config = dict(
    n_kv_head=3,
    norm='rmsnorm',
    positions='rope',
    extras=['local attention windows', 'shifted keys', 'gated attention', 'value embeddings', 'hashed n-gram embeddings', 'an embedding shortcut', 'skips across layers', 'capped logits'],
    init='uniform',
    decay_fraction=0.585,
)
Each number is 128 + 24 x the weight over its row's rms, rounded and kept within 0 to 255. Layers, rows and columns count from 0. The size above them is the row's rms in percent of the matrix's.

# layer 6 MLP down (transposed), 2304x768, rms 0.0443, rows 26-94, columns 96-143
size [101 103 107  99  98  93 100 103 110  97 100  98 108  99  84  94 101 106 103 108 100 100 106  98 101  98 105  97 104  96 107 106  88  98 105 104  92  88  95 101  98 106 101 104  96  94 102  95 101 102 101 104  94 101  86 111 104  95 100  94 103 106 103 111  98 103 100 101  96]
[[170 127 135 128 119 161 154 128 131  85 145 124 102 129 109  96  97 115 158 132 109 125 139  95 137 143  68 145 142 108 136 122  97 118 162 124 103 112 115 147  99 104 172 147 145 110 148 142]
 [ 88  98 203 129 131  98 128  48 128 141 133 135 110 144 109 109 123 111 163 134 126 156  86 142 134 104 127 107 159 130  87 181  98 126 139 143 158 118 140 163 120 133 144 163 102 137 150 145]
 [148 164 116 140 134 120 129 149 112 140 166 116 150 112  99 118  88 150 110 130 134 108 130 179 119 179 156 136 130  71 141 115 150 106 104 146 132 140 127 134 113 124 174 136 141 124 121 115]
 [148  98 146  93 118 150 136 140 150 167  94 137 128 158 104 130 158 141 125 129 150  95 100 135 127 118 111 110 121 118 166 137 134 134 111 102 138 142  63 123 156 143 124 142 109 131 176 144]
 [129 100 155 172 146  96 125 118 137 120  70 143 145 138 138 102 117 123 128 141 139 152 165 132 177 154  84 102 127 149 104 117 127 136 134 150 152 118 139 121 109 155 138 127 127 193 170 138]
 [128 154 133 118 161 112 142 181 127 159 151 129 215 147 135 105 190 115 116 118 126 139 129 141 120 138 130 128 149 152 117 178 122 125 109 129 113 117 119 100 122 107 130 152 132 170 108 116]
 [128 128 124 115 163 131 135 128 147 149 109 127  93 127  93 164 109 135  99 142  96 190 142 140 147 139 111 117 151 117 135 170 139  94 122  71 181 150  82 135  88 164 148 139 126 134 147 128]
 [126 164 134  94 120 150  80 124 150  80 124 108  99 120 114 140 115 148 137 119 166 119 149 113  93 109 136 111 100 144 113 115 100 159 127  92 105 142 132 132 103 128 147  93  85 142  81 149]
 [ 69 129 159 105 119 169 112 100 113 125 105 140 160 123 125 111  90 163  99 131 172 100 146 143 145 190 142 117 132 123 174 138 146 147 152 130 126 170 118 111 194  98 118 110 141 109 116 140]
 [120 146 133 113 126 151 171 117 117 146  96 103 137 145 101 153 108 123 134  53 131 151 116 112 144 137 153 103 143 153 110  91 143 155 150 125 122 114 100 154  80 123 167 128 111 116 126 159]
 [121 155 145 151 127 139 153 152 120 114 129 130 182 124  94 110 115 121 145 169 111 151 136  71 113 134 131 111 129 145 124 142 119 131 147 177 171  79 127 111 132 150 118  73 134 110 116 150]
 [145 117 107  92 132 108 110 123 119 184  94 151 164 140 116 158 126 147 160 136  89 117 109 100 146 167  90 116 108 181 100 131  95 145 139 130 139 147 129 163  95 147 114  74 147 138 172 145]
 [150 111 110 101 139 103 131 129 143 173 144 110 120 151  97  92 119 150 147 149 147 166 127 118 159 157 115 147 122 142 152  85 153 122 135 143 149 147 105 153 114  66 129 115 142 147  81 133]
 [124 139 133 114 150 124 126 126 164 100 141 157 119 127  95 133 120  95  88 165 170 116 101 162 127 146 167 106 106  87 116 151 118 157 105 145 147 174 114 131 149 153 136 131 124 160 177 136]
 [110 148 116 118 143 126 194 128 174  94 116 153 110 147 119 103 123 132 111 119  98 115 118 126 126 111 147 121 140  93 160 126 189 165 138 114 137 171  76 106 108 107 112  84 135 131 150 150]
 [ 67 117 114  97 119 102 109 130  94 127 128 101 175 119  37 110 124 152 117 150 136 126 135 140 162 103  98 154  83 128 124 142 120  90 124 126 130  96 136 141 148 133 127 128 104 136 104  80]
 [131 178 120  83 109 121  93 125 103 156 151 125 179 109 161 138 139 129 121 137 131 120 146 155 183 140 170  93 125 145 156 128 124 112 121 133 161 143 132 103 131 132  93 126 145 144 140 129]
 [156  89 137  83 121 115  95 112 124 105 137 142 117 145 140 133 133 134 125 154 101 106 132 115 123 156 154 117 150 107  72 147 118 136 115 144 145 141 123 109 127 153 147 137 158 167 126 113]
 [139 142 116 133 122 115 162 125 128 132 134 134 154  87 125 117 154 117 160 123 169 109 146 111 167 107  98 143 109 141 112 120  89 145  90 147 123  69 127 173 121 159  97  79 137 151 133 136]
 [ 89 132 113 123 115 140 150 110 179 129 148 116 118 131 142 148 136 149 147 114 148 128 180 118 114 148 148 150 106 111 103 114 114 188 123 158 121 166 139 153 108 118 138 122  83 143 109  89]
 [131 142  73 121 175  78 105 135 109 100 152 121 136 125 134 112 121 115 131 139 145 122 186 140 162 141 184 132 117 188 106 132 123 125 132 143 136 140 110 135 156 128 141 106 143 136 122 149]
 [145 178 153  99 133 106 147  99 136 118 134 132 142 132 149 155  90 126 129 104 124 131 137 130 166 112 119   6 125 105  77  87 108 161 154 116 163 135 143 126 130 139 130 117 126 111 133 120]
 [163 110 111 137  83  83 111 168 135 140 135 163 128 127 127  77 155 134 130 159 132 152 158 168  97 147 138 121 136 133 145  79 158 140 147 155 133 114 146 154 124 108  90  83 111  90 159 144]
 [156 156 125 114 131 119 100 138 134 142  90 145 108 126 134 118  82  88 160 135 113 172  82 126 101 148 111 109 102 106 131 138 105  97 159 107 133 109 125 143 178 111 124  80 113 132 115 112]
 [118 119 161 122 118 113 105 145 141 140 166 157 116 106 141 121 137 161 122  70 121 114 132  79 143 123 126 152 141 126 142  92  90 110 110 148 144  89 128 153 136 181 137 132 118 119 138 157]
 [ 76 134 162 116 182 150 120 113 135 125 169 110 106  87 161 167 131  97 132 152 127 127  71 156 132 116 150 133 191  78 104 133  91 143 119 119 143 146 101 108 159 191  57 116  99 107 162 114]
 [111 154 127 139 121 159 129 108 129 141 168 167 101 132  65 109  87 109 126 141 142 127 133 158 169 148 143 143 106 112  86 126 127 149 118 105 136 113 132 120  72 154  80 140 144  78 127 149]
 [113 149 115 107  91  62 152  84 169 101  86 137 160 143 129 140 140 143 125 148 129 139 104 134 148  71 156 132 140 166 140 100 123 131 102 114 112 123 157 148 149 147 183 109 129 136 153  98]
 [136 131  98 102 146 145 160  95 112 104 129 115 101 102  97 128 110 104 124  99 140  95 112 128 146 164 148 149 132 100 149 107 161 169 146 110 124  96 124 122 120 119  99  75 144 134 150  97]
 [155 152 132 145 120 112  97 113 139 166 148 119 141  84 110 133 127 120 104  91  89 150 143 113 162 160 130 137 117 103 119 124 131 103 103 165 105 117 105 127 133 129  95 107  84 141 120 117]
 [174  69 102 119 111 113 128 116 138 113 141  89 120 128 164 148  92 154 125 107 133  90 124 180 121 109 123 161  93 108 157 134 135 121 121 116 142 115 118 105 160 122 145 147 135 142 105 143]
 [113 157 142 117 114 140 111 126 146 107 122 181 138 100  71 100  94 129 138  97 104 135 153 111 141 170  99 157 140 112  77 126 118 113 115 127 102 156  98  82 110 148 127 149 120 135 116 102]
 [140 119 143 133 132 115 167  84 194 122  86 157 149 170 125  94 136 115 118 127 111 144 124 115 104 122 112 162 164 161  68 119 133 105 103 124 127 117 136 112 104 177 150 117 142 135 121 115]
 [127  91 107 126 116 124 130 133 136 106 110 122 128 149 182 105 169 142  90 109 103 110 107 111  89 101 166 161  98 109 123 111 169 117 146 113 102 159 108 169 145 111 124 136 159 124 111 113]
 [161 111 108 106 130 114 136 148 153  99 131 145 136 184 112 106 158 164 101 169 124 149 132 137 163 164 116  81 153 144 122 108 160 156 168 121 156 112 130 123 135 162 117 104 121 138 187 121]
 [139 121 158 106 135 138 121 109 138  89 126 149 137 130 116 146 132 139 127 119 145 173 106 123  81 151 152 128 100 109 108 105 158 114 143  93 124 143 125 145 161 137 125 147 108 167 154 104]
 [155 164 134 107  99 151 108 150 132 117 156  87 154 142 111 130 153 127 125 114 127 139 145 162 119 153 158 153 157 150 133 123 156 118 112 157 179 127 181 142 111 146 126 158 121 124 102 140]
 [152 102  95  96  88 144 143 169 151  90 136  86 144  97 130 146 136 136 162 119 154 137 129 152 128 128 158 143 163 128  89 137  93 147 171 121 133 126 130 135 127 139 133 127 146 111 119 116]
 [153 122 106 142 143 146 143 120 122 157 129 114 168 140 115  94 195 179 140 155 145 129 135 130  97  83 152 123 144 196 122 149 118  97 145 134 103 120 143 168 123 160 176 139 143 120 122 116]
 [155 141 107 132  99 108 117 116 122 122 165 106 132 140 157 111 133 105 135  63 157 126  93 117 133 103 141 100 137  85 135 171  67 121 135  95 127 142 129 136 112 172 144 141 115 106 110 121]
 [119 105 117 140 124 136 153  98 126 134  80 108  91 120 125 145 123 132 178 122  92 182 131 139 150 125 151 100 102 164  99 155 113 119  96 141  98 114 137 156 164 122 138 133 117 106 153 173]
 [146 131 155 116 142 132 141 119  98 131 147  89 135 163 149 132 135 134 123 170 112 105 134 125 131 153 120 149 130 152 151 166 145 154 127 114 111  85  77 136 105 122 140 114 101 105 116 147]
 [134 140 119 136 137 103  96 179 144 163 129 122  82 175 155 113 146 103 160  96 128 113 124 105  84 151 155  94 115  98 154  90 149  82 132 120 140 103 134 149 137 147 121 146  90  72 113  91]
 [129 180 100 129 158 110 121 152 172 129 125 129 110 180 159 145 110 118 135 126 156 118 147 131 127 143 148  83 115  86 103  59 161  95 136 174 120  76 129 150 124 141 150 139 148 116 108 137]
 [144 134  89 165 129 121 135 137 133 104 162 155 115 113 124 158 119 103 139 135 138  85 146 111  65 144 117 104 113 135 172 132  63 131 122 123 101 108 103 132 116 124 146 141 111 137 145 142]
 [128 144 140 106 117 123 141 142 112 140 113 142  84  99 130 143 115 139 154 133 123 129 115 142 138 101  99  86  79 112  59 139  99 142 165 142 134 143 131 145  82 199 164 119 135 106  66 146]
 [ 90  92 127 152 109  94  65 131 126  90 167 201 144 145  89 109 115 103  98 140 102 147  99 143  90 162 161 167 104 157 140 101 110  97 121 105 164 116 166 144 167  95 143 148 163 128  91 117]
 [115 132 117 149 134 155 109 107 171 109  92 133 144 110  77 128 112 146 135 159 143 132 115 146 127 154 142 127 131 165 126 114  94 147 172  91 144  91 131 158 108 135  90 127 131 126  99 139]
 [130 198 134 115 107 137 127 123 110 124 107 101  92 139 138 125 142 113  93 140 136 111 135 145  71 178 164  89 105 121 177 118 173 128 132  91 149 113 134 141 130 163 111 100 112 135 100 126]
 [116 121 182 130 117 117 122 175 112  59 121 136 114  99  97  99 101 145 121 130 131 129 114 135 179 162 104 130 111 106  91 121 159 166 144 141 122  84 135 132 141 154 122 103 108  84 134  96]
 [152 105 132 149 126 136 111 148 140 108  96 117 130 139  86 141 152 102 127 135 108 128 129 146  94 182 126 152 122 162 132 139 139 137  89 127 133 133  89 143 151 141 138 125 137 175 113 123]
 [123 135 121 156  95 136 143 153 135 129 143 110 119 125 141  83 125 120 120 148 125 162 160 119 110 156 133 108 117 138 128 161 129 171 155 109 181 123 162 137 121 125 132 108 111 159 138 138]
 [ 99 145 156  77 149  91 114  80 109 105 153 191 112 159 125 105 139 119  80 146  99  99 121 107 103 106 155 154 152 139 114 130 105 132 128 156 109 138 174 148  98 157 132 167 166 160 163 135]
 [158 113 112 112 114 125 181 114 152  99 139 144 142 131 135 117 145 139 137 125 154 179 153 114 114 144 161 115 163 134 131 117 160 108 129  63 150 127 142 145 105 138 131 129  97 115 148  86]
 [123 127 141 138 177 112 134 122 101 114 107 166 169 129 136 120 151 101  82 146  91 112 187 125 101 167 140 140 105 172 160 116  89 116 142 124 142  77  98  90 132 133 146 134 148 162 118 107]
 [133 124 135 166 148 123 138 134 136  97  83 136 112 147  96 119 118 184 129 113 115 128  86 144 139 122 113 106 120 109 139 119 138 106 141  89 154 154  79 135 122 111 132 172 113 118 156 121]
 [106 109 137  76 133 164 154 147 149 121 119 102  89 136 141 114  86 180 112 122 129 159 145 149 103 134 106 201  78  88 115  97  74 155 133 112 133 112 125 135 138  80 103  95 122 148 176 173]
 [ 98 129  91 173 133  98 138 144 153 151 118 108 137 157 122 123 158 162 183 150 146 125 136 105 146 116 127  94 110 106  80  75 131 133 146 131  97 112 149 133 123 151  88 138 154 118  85 168]
 [123 154 178 134 117 145  95 123 129 137 148 114 116 123 175 154 126 156 138 133 139 175 124 157 100 130  97 122 153 113 106 117 135 110  77 142 165 151 157 137 138  88 156 137 152  87 161 123]
 [129  80 101 115 118 121 102 106 150 110 153 131 170 138 144 121 141 137 191  86 137 129 135 133  83 144 165 113  71 141 154 153 118 135 150 122 129 143 193 118 142 123 133 138 125 117 124 103]
 [ 80 147 121 154 114 130 111 133 111 153 142 134 102 121 140 138 116 106 175 102 132 123 149 172 120  85 125 105 113 153 127  78 133 147 144 130  86  92 143 118 134 118 117 120 167 130 120 113]
 [115 114 129 136 108 141 142 111 134 153 145 140 172 118 136 127 142 139 101 120 131 107 186 137 163 156 112 119 136 103  81 159 114 160 130 114 109 129 125 112 129  89 132 130 109 136  88 185]
 [164 104  93 119 157 107 123 130 122 121 102 128 148 122 155 162 124 144 117 142 143 156  84 150 127 134 121 101 133 160  96 143 135 130  86 104 129 100  85 149 153 126  86 162 107 175 130  96]
 [150 132 143 120 125  95 100  95  73 103 116  95 115 113 148 128 133  97 135 147 130 131 148  85 128 149 134  99 169  79 113 141 103  61 144 136 120 124 138 156  98  73 129  85 125 114 152 101]
 [134 128 134 118 111 118 138 125 110 147 130 124 154 130  97 138 132 150 112 181 126 142 117  87 157 124 135 117 148  87 138 112  80 139 135 160 118 124 134 137 161 118 155  86 148  63 149 147]
 [122 132 130 123 127 121 169 123 131 154 131 128 137 116 114 134 113 106 107 162 139 119 113 132 125  81  92 104 112 144 131  69 114 104 127  82 118 119 120  94 135 142 104 107 171 136  94 123]
 [113 113 118 155  88 141 148 157 133 134 148 164 147 111 137 159 147 113 126 144 148 153 125 118 100 121 115 110 119 145 130 158 106 198 107 137  94 136 127 113 107 149 131 137 139 124 131 113]
 [127 152 135 113 106 129 124 111 129 117  85  98 136 119 125 167  90 144 118 129 138 118 152  63 137 132 159 112 124 111 131 121 122  67 163 137 123 143 158 111 117 120 151 121 152 121  67 123]
 [ 75 132 133 125 125 133 122 190  88 153 160 136 167 138 157 154 147 130  86  77 132 156 109 102  93 114 149 134 157 144 108 112 105 111 120 128 118 118 124 134 128 124 118 152  79 138 112 114]]
# layer 6 MLP up, 2304x768, rms 0.0484, rows 27-95, columns 96-143
size [104 108  98  98  89  98 101 112  96 100  97 109  98  84  98 102 107 104 109  98  99 109  97 101  96 109  94 105  98 108 108  93  97 105 103  92  90 102 100  98 107  98 104  98  94 105 100 103  99 101 102  95 103  96 114 104  96 102  94  97 106 103 118  98 102  95  99  92  94]
[[106 144 163  78 143 128 129 121 162 135 160 147 123 131 103 122  65 179  88 143  99  84 112  98 139 107 142 117 113 128 135 149 122 120 116  93 127 136 132 143  87 148 110 165 110  96 154 128]
 [125 112  81  84  68 112 121 138 167 129 107 112 105 134 141 120 114 124  69 117 133 119 128  93 155 163 136 125 119 105 141 126 143 122 126 123  86 152 156 144  79 120 119 142 108 107 141 125]
 [167 152 179 143 128 128 150  80 100 127 118 123 126 186 164  80 117 122 145 169 107  79 106 123 134  99 130 127 111 152 133 165 200 136 149 110 106 127 116 163 111 134 134 152 141 117 165 150]
 [114 100 109 147  97 118 119 154 111 122  89 122 123 104 116 165 129 116 128 142  95 127 120 114  94 100 174 155 109 119 115 135 152 145 197  99 142 172 147 157 134 107  97 127 139 122 111 150]
 [134 126 129 177  97 140 129 134 153 148 123 116 131  95 109 171 118 131 107 170 130 121 141  85 130 129 113 101 110 110 124  94 132 115  85  86 140 118 123 164 121 140 130 135 108 113 149 163]
 [116 100 158 130 128  97 104 107 180 135 111 125 158 100 134 224 132 133 135 123 130 101 160 155 144 145 143 123 134  91 139  85 151 130 109 142 100 144 116 121 118 148 119 199 121 145  97 141]
 [117 133 117  97  95  92  99  96 113 147 188 107 120  70 123 130 127 105 144 147 115 112 144 145 166 112 140 101 103  83 129 151 125 133 115 167 186 161 169  89 148  89  78 156 106  91 156 116]
 [113 103 125  89 117 143 164 106 153 149 112 149 112 133 149 146 101 129 131 135 104 103 125 105 155 155 157 136 160 118 144  73 130 148  97 115 130 152 154 116 108 129 123 136 159  58 117 147]
 [ 97 108 172  98 106  96 148 122 127 123 136 107 132 142 126 115  89 118 120 115 145 119 108 100 117 149 125 134 100 111 160 121 150 113 106 121 118 159 166 102  92 126  92 152 110 173  83  91]
 [ 60  75 148 109 157 133 117 111 158 133 129 140 127 108 129 141 142 107 111 139 125 156 110 120 103 137 157 136 145 129 166 110 122 131 124 106 115 126 126 136  79 131 140 130 109 145 142 141]
 [100 164 135 109 131 108 135  86 148  95 154 116 104 119 142 112 107 143 117 157 131 136 123 134  84 121 129 128 119 125 128 164 104 111 105 117 143 139 121 135 118 159 155 109 146 145  95 113]
 [121 113 112 109 104  99 148 143 115 123 138 116 111  80 119 139 104 150 151 117 100 126 148 109 136 128 123 165 132  82 109  99 101 144 103 122 119 134 100  97 126 140  94 143 130 122 138 130]
 [100  54 139 157  97  93 103 166 160 172 120 119 129 125 107 118 110 143 103 118 159 127 131 115 123 136 113 149 117 122 157 145 127 125 163 107 163  85 140 137 126  94  88 112 102 115 149 124]
 [199  95 161 144 136 125  87 158 162 164  85  80 121 113 151 106 157 121 113 137 108 152 147 157 151 143 103  98 101 107 116 130 134 145 133 117 150 136 103 139 163 140 134 125 179 127 154 123]
 [110 112  76 112 117 101 122 139  86 109 158 160 131 135 160 114  80 117 117 150 153  94 163 104 122 101 155 123 118 135  98 158 143 122 117  86 102 128 125 159 143 124 139  93 136  72 121  94]
 [102 173 117 129  90 131 132 126 148 134 134 139 111 126 152 128  86 115 105 125 125 116 132 120 150 123 136 134 137  98 144 107 128 131 151 142 138 127 160 131 147 123 138 140 138 106 104 135]
 [144 119 121  85 104 123  69 142 140  82 124 158 103  81 130 159 101 125 170 138 148  93 139 124 113 151 163 132 112  88 145 150 132 150 110 161 137 142 151 112 162 175 137 163 146  83 120  84]
 [152 143  90 128 110 121 112 130 157 163 134 129 155 114 118 101 118 102 122 148 150 141 162 139 106 110 163  80 133 142 164 111 118 100 141 109 155 167 117 139  99 129 112 143  99 155 144 145]
 [142 126 113 127 146 140 132  91 199 118 128 122 121  87 144 173 128 152 100 109 154 154 119 131 129 137 128 101  67 143 153 107 142 152 111 117 136 157 118 150 121 140 123 156 125 137 118 151]
 [127  90 155 153 111 131 140 132 139 121 124 143  90  85 136 115  92 114  98 127  84 109 120 125 141 137 108 142  99 102 134 138 130  97 166 139 143  98 172 160 118 129 154 141 134 122 137 119]
 [107  91 120 141 115 108 136 111 159 146 133 133 133 125 105  93 150 131 118 100 130  80 119 112 149 135 133 154 112 135 170 125 100 106 102 118 153 140 121 129 135 108 143 141 126 124 105  69]
 [109  98 115  85 144 125 152 146 147 192 146  97 129 124 150 131 130 130 115 100 120 126 153 102  94  99 140 122 111 119 171 154 137 122 111  97 140 162 137 111 119 118 172 107  71  93 120 146]
 [167 175 153 114 149 115 139  94 144 121 111  84  92 147 151 124 154 121 124 102 150 132 101 175 138 151  93 154 137 111 116 126 149 102 136 105 128  69 117 108 174 117 108 117  91 152 160 167]
 [162 108 104 135  72 101 115 143 195 155 110 116 158 138 158 101  93  77 101 138  99 104 136 148 135 106 165 136 129 108 118  89 129 104 121 123 107 118 129 133  81  89 110 160 118 133 104 108]
 [124 112 114 142 122 100 146 150 143 116 152 121 107 152 149 177 114 130 110  99 127 118 135 149 120  93 156 109 128  89 188 169 139 124 125  95 134 132 134  76 127 137 123 133 119  99 151 118]
 [114 150 143 107 111 121 134 113  77 147 161 118 131 130 137 105  79 106  89 181 139 146 143 139 112  87 146 109 154 133 122 138 102  85 114 138 154  91  88 111 138 134 123 128 146  86 126  90]
 [141 139  99 102 172 129 140 169 122 125 118 127 117  95 145 134 110 126 137 119 134 126 168 108  88 105 141 185 152 105 160 138 108 133 140 131 176 118 128  94 165 168 131 128 128 118 110 128]
 [138  91 118 108 132  94 150 101 134 129 119 124 113 102 149  82 147 117 140 166 125 157 137  99 141 125 137 144 120 118 140 123 110 142 115 132 122 104 134 135  87 144 152 113 127 145 113 156]
 [136  87 139 172 180 140 137 139 168 147 145  69  93 112  94 126 105 122 116 135  93 123  85  62 101  97 159 110  82 118 148 141  87 100 114 108 150 119 124  91 152 112 116 134 125  69 145  97]
 [128 173 156 147  63 145 103 111 152  94 104 125 139 133 151 131 115 135 132 110 126 171 115 128 106 120 148 111 136 149 140 138 105 109  87 111 155  93 165 102 143 161 144 170 115  93 131 155]
 [ 77 134 112 137 115  80 143 130  90 174 142 119 117 139 117 111 103 121 124 120 119 114 133 129 112 154 151 159  66 132 107 126 138 139 129 135 114 156 127 123 137 135 109 139 108 129 163 115]
 [132  76  94 100  96 125 126 130  91 135 108  99 121 109 130 156 110  87  90 138 124 166 122 101 156 132 167 144 132  93 105  96  77 132  76 132 132  91 142 119 108 127 123 115 150 134 128 127]
 [132  83 120 109 114 149 140 131  95 105 120 135 125  65 105 144 109  98 127  63 125 133 130 144 155 102 146 143 103  92 103 117  84 101 100 155 152 147 157 108 115 118 155 149 122 119 154 137]
 [105 122 143 107  69  87 131 130 125 160 132  79 102 137 128 127 104 127 133 110 121 115 124 133  83 120 138 133  90 124 162 119 110 135 153 168 141 163 175 156 118 111  98 111 167 150 108 137]
 [ 89 110  89 145 100 139 123 168 164 136 118  91 114 162 147 112 125 125 138 109 117 132 108  94  52  86 146  83 117 107 170 116 134  97 132 136 118  96 149  97 128 102 180 194 135  53 112 143]
 [135 116 104 131 139 103 151 110 142 162 101 141 129  72 164 163 128 136 131 141 125 129 131 106 136 132 134 117 128  53 130 108 105 133 140 144 125 140 123 110 126 123 114 121 142  84 135 124]
 [148 149 130 145  87 142 121 124 145 144 135 114 133 127  61 169  82 158 138 122  99 139 130 112 110 118 179 126 101 133 155 106 142 122 131  68 126 136 146  94 116 119 165 116 100 102 110 112]
 [109 150 158 113 154 108 122 151  93 144  84 119 130 153 109 125 109 151 129 126 138 148 162 108  52 117 147 144 112 136 117 110 135 126 124 149 160 141 112  77 103 153 133 135 109 135  89 138]
 [106 147 157 107 140  59 119 117 151 142 126 107 148 109 146 144  95 139 125 178  92 132 123 109  90 126  99 123 142  83 168 117 142 115 112 145 170 155  99 105 170 155 144 125 145 151 139 118]
 [147 117 146  88 126 104 120  96 100  83 141 113 128 116 122 108 112  99 122 151 158 138  56 134  96 133 152 111 136 108 190 163 140 157 122  78 171 125 149 138 113 112  90 125 101 118 153 146]
 [153 138 116 179 116 154 161 140 113 141 129 148 121  98 159 135 135 173 153 119  96 129 150 121 134  90 119  92  82 120 159 102  87  89 127 143 150 126 150 113 141 155 114 115 132  90 166 110]
 [109 132 132 158  91 127  92 142 167 164 142 136  97 113 131 141 109 138 118 172  97 143 131 107 114 125 155 146 137 131 131 157 149 118 141 137 125 141 129 133 129 122 125 144 155 106 126 111]
 [116 126  81 176 116 120 103  66 157 128 138  90 147 142 108 109  98 120 104 157 115 125 162 126  90  77 181 124 124 140 139 117 141 125 171 124 137 192 112 133 123  83 114 148 126 149 128 132]
 [ 95 137 138 127 110 109  99 132 146 121 121 140  99 100 174 142 120 126 154 105  94 185 133 103 151 121 114 117 124 113 151 119 136 164 135 151 117 109 146 154 123 126 110 110 177 112 130 113]
 [132 100 126 138 127 133 134  97 112 125 109 143 125 132 128  85 153 114 167 107 123 127 120 133 133 129 138 118 124 122 104 100 149 107 118 115 141 139 133 123 145 109 147 139 105 153 160 125]
 [108 149 109  94 132 112 116 132 157 114 122 112 106 140 129 165  90 161 169 148 143  91 155 158 108 123 151 132 112  60 145 139 122 132 200 139 181 127 161  90 137 153 142 149 180 164 102 110]
 [148 133  94  93 107 146 165 147 140 155 150 123 132 140  85 183 124 123 156 150 132 113  98  97  97 130 160  93 120 107 129 137 117  87 112  90 113 143  77 112 124 156 159 129 143 149  99 136]
 [142  55 107  97 130 138 175 150 103 103 118 153 150 133 153 123 106 129 105 155 152 108  99  70 111 138 123 134 141 135 134  77 161  95 155  95 117 119 121 145 130 118 167 134 121 130 128 120]
 [123 146  53 165 107 134 132 133 140 114 158 166 139 146 130 124 127 136 140 179 143 131 148 148 108  62 137 112 155 150 150 124 150 135 113 133 137 152 115 136 133 170 148 107 143 113 131 112]
 [108  73 155 153 101 110 151 142 150 118  94 104 133  84 102 156 131 174 123 133 122 117 147  75 154 135 119  96 106 109 117 128 148 131 126 104 137  88 131 121 144 127 117 176  77 102 135  91]
 [ 86 101 131 131 157 136 113 137 139 110 101 142 107 129 131 183 110 106 103 107 137 133 146 107  88 115 128 121 115 117 148  85 165 132 147 100 139 153 151 122 124 155 129 114  84  95 132 108]
 [161 118 126 109 112 157  93 119 139 158 160 104 123  83  90 135  57 107 110 133 161 135 152 161 126 109 116  88 142  97 198  99 131 123 129 128 123 163 170 106 151 123 133 134 164  63 123  99]
 [127 132 147 108 149 122 153 144 138 148 132 115 178 115 144 147 136 138 129 133 120  84 155 140 114 105 165 122 146  92 152 151 134  86 108 116 155  94 100 111 165  43 162 123  94 146 117 103]
 [ 98 154  91  98 132 119 152 157 154 108 108 138 154  73 104 122 121 145 128 174  95 147 108 139 122 131 129 135 111 142 178  62 141  73 111 134 132 129 133 117  96 155 174 123 156 127 126 100]
 [142 101 109 107 139 104 152 132 119 139 158 112  96 109 116 145 123 144 107  77  70 139 151 134 141 112 136 140 110 112 146  96 120 176 150 126 110 118 141 133 156 118 128 105 151 103 147 148]
 [112 145 116 102 157 111 125 155 115 114  87  90 119 132 146 133 118  82 140 124 174 131 158 107 152 151 134 151  75 150 152 144 191 149  98 148 117 139 147 108 136 116 135  92 129 118 138 115]
 [136 112 115 114  82 107 166 144 195 146 140 150 135 117 150 124 118  69  98 133 117 147 104  78 118 103 139  92 161 109 137  82 120  66 118 157 134 130 159 101 135 173 118 112  92 102 156 150]
 [142 149 134 111 109 141 124 153 114 131 105 125 151  81 121 104 100  99 130 139 131 138 129 143 106 116 146 156  97 118 139  85 159 110 152 146 122 142 148 145 146 129 126 145 119 127 124 122]
 [149  81 158 141 146 114 136 183 173  94  95 124 156 132 115 147 100 148 172 144 149 123 106 148  81 150 212 126 138 112 141 139 139 148  86 114 136 115 152 108 132 125 126 131 124 131 131 120]
 [101 122 111 163 120 107  97 177 136 114 157  84 110 139 128 131 148 161 164 127 140 149 138 111 109 141 141  92 136 149 142 120 125 130 142 106 137 110 152  71 128 115  90  99 144 148 120 135]
 [135 110 164 119  87 153 136 162 124 168 140  96 126 129 151 160 101 143 103 138  66 116 138 114 128  91 130 126  95 140 141 110 139 165 111  92 125 114 129 144 144 124 103 127 120  80 142 122]
 [129 128 124 161 122 154 141 148 124 113 140 151  98 176 133 134 136 137 137 136 111 185 147 111 115 116 132 174 134 122  77 122 114 162 120  90 102 157 126 164 123 144 138  76 166 143 145 107]
 [139 133 153 109 110 129 171 125 130 150 102 148  90 110 151 130 127 155 120 115 130 140 122 122 149  74 146 128 135  96 161 139 174 127 134 149 142 126 189 115 111  88 163 111 109 126 137 138]
 [138 131 158 119 122 153 135 169 147 131 124 124 103 130 117 171 122 140  91 155 120 118 107 131 151 107 138 140 122 108 148 149 139 125 105 119 160 131 124 115 142 150 164 152 151 160 160 124]
 [169 129 137 146 128 128 176 136  92  69 105 127  92 144 154 137 136 167 103 118 115 163 116 149 136 149 147 119 120 133 136 139 130 124 112 133 127 115 162 171 126  82 142 165 173 112 147 109]
 [124 124 151 123 135 121 116 157 133 153 129 125 126 154 188 114 123 176 130  92 119 124 143  96  99 117 140 123  90  93 146 134 160 135 123 114 140 118 142 123 163 138 103 103 110  97 125 125]
 [135  97 103 131 145 145 110 123 127 167 128 115 116 121 123 160 143 132 105 102  92 133 106 156 109 123 117 157 149 119 119 111 148 121 160 114 149 190 101 145 101 155 143 100 156 130 142 119]
 [136 126 129 155 152 128 110  97 190 150  97  92 142  89 140 144 113 121 143 166 116  87 128 125 172 148 143 163 104 125 150 164 186 123 133 147 135 118 142 127 115  93 119 113 128 106 119 138]
 [110 155 113 106  84 138 123 151 168 108 112 105 162 126 103 140 101 173 128 175 147  93 133 127 116 169 163 118  81 104 132 143 159 149 146 121 122 116 101 117 160 119 183 114 105 123 127 110]]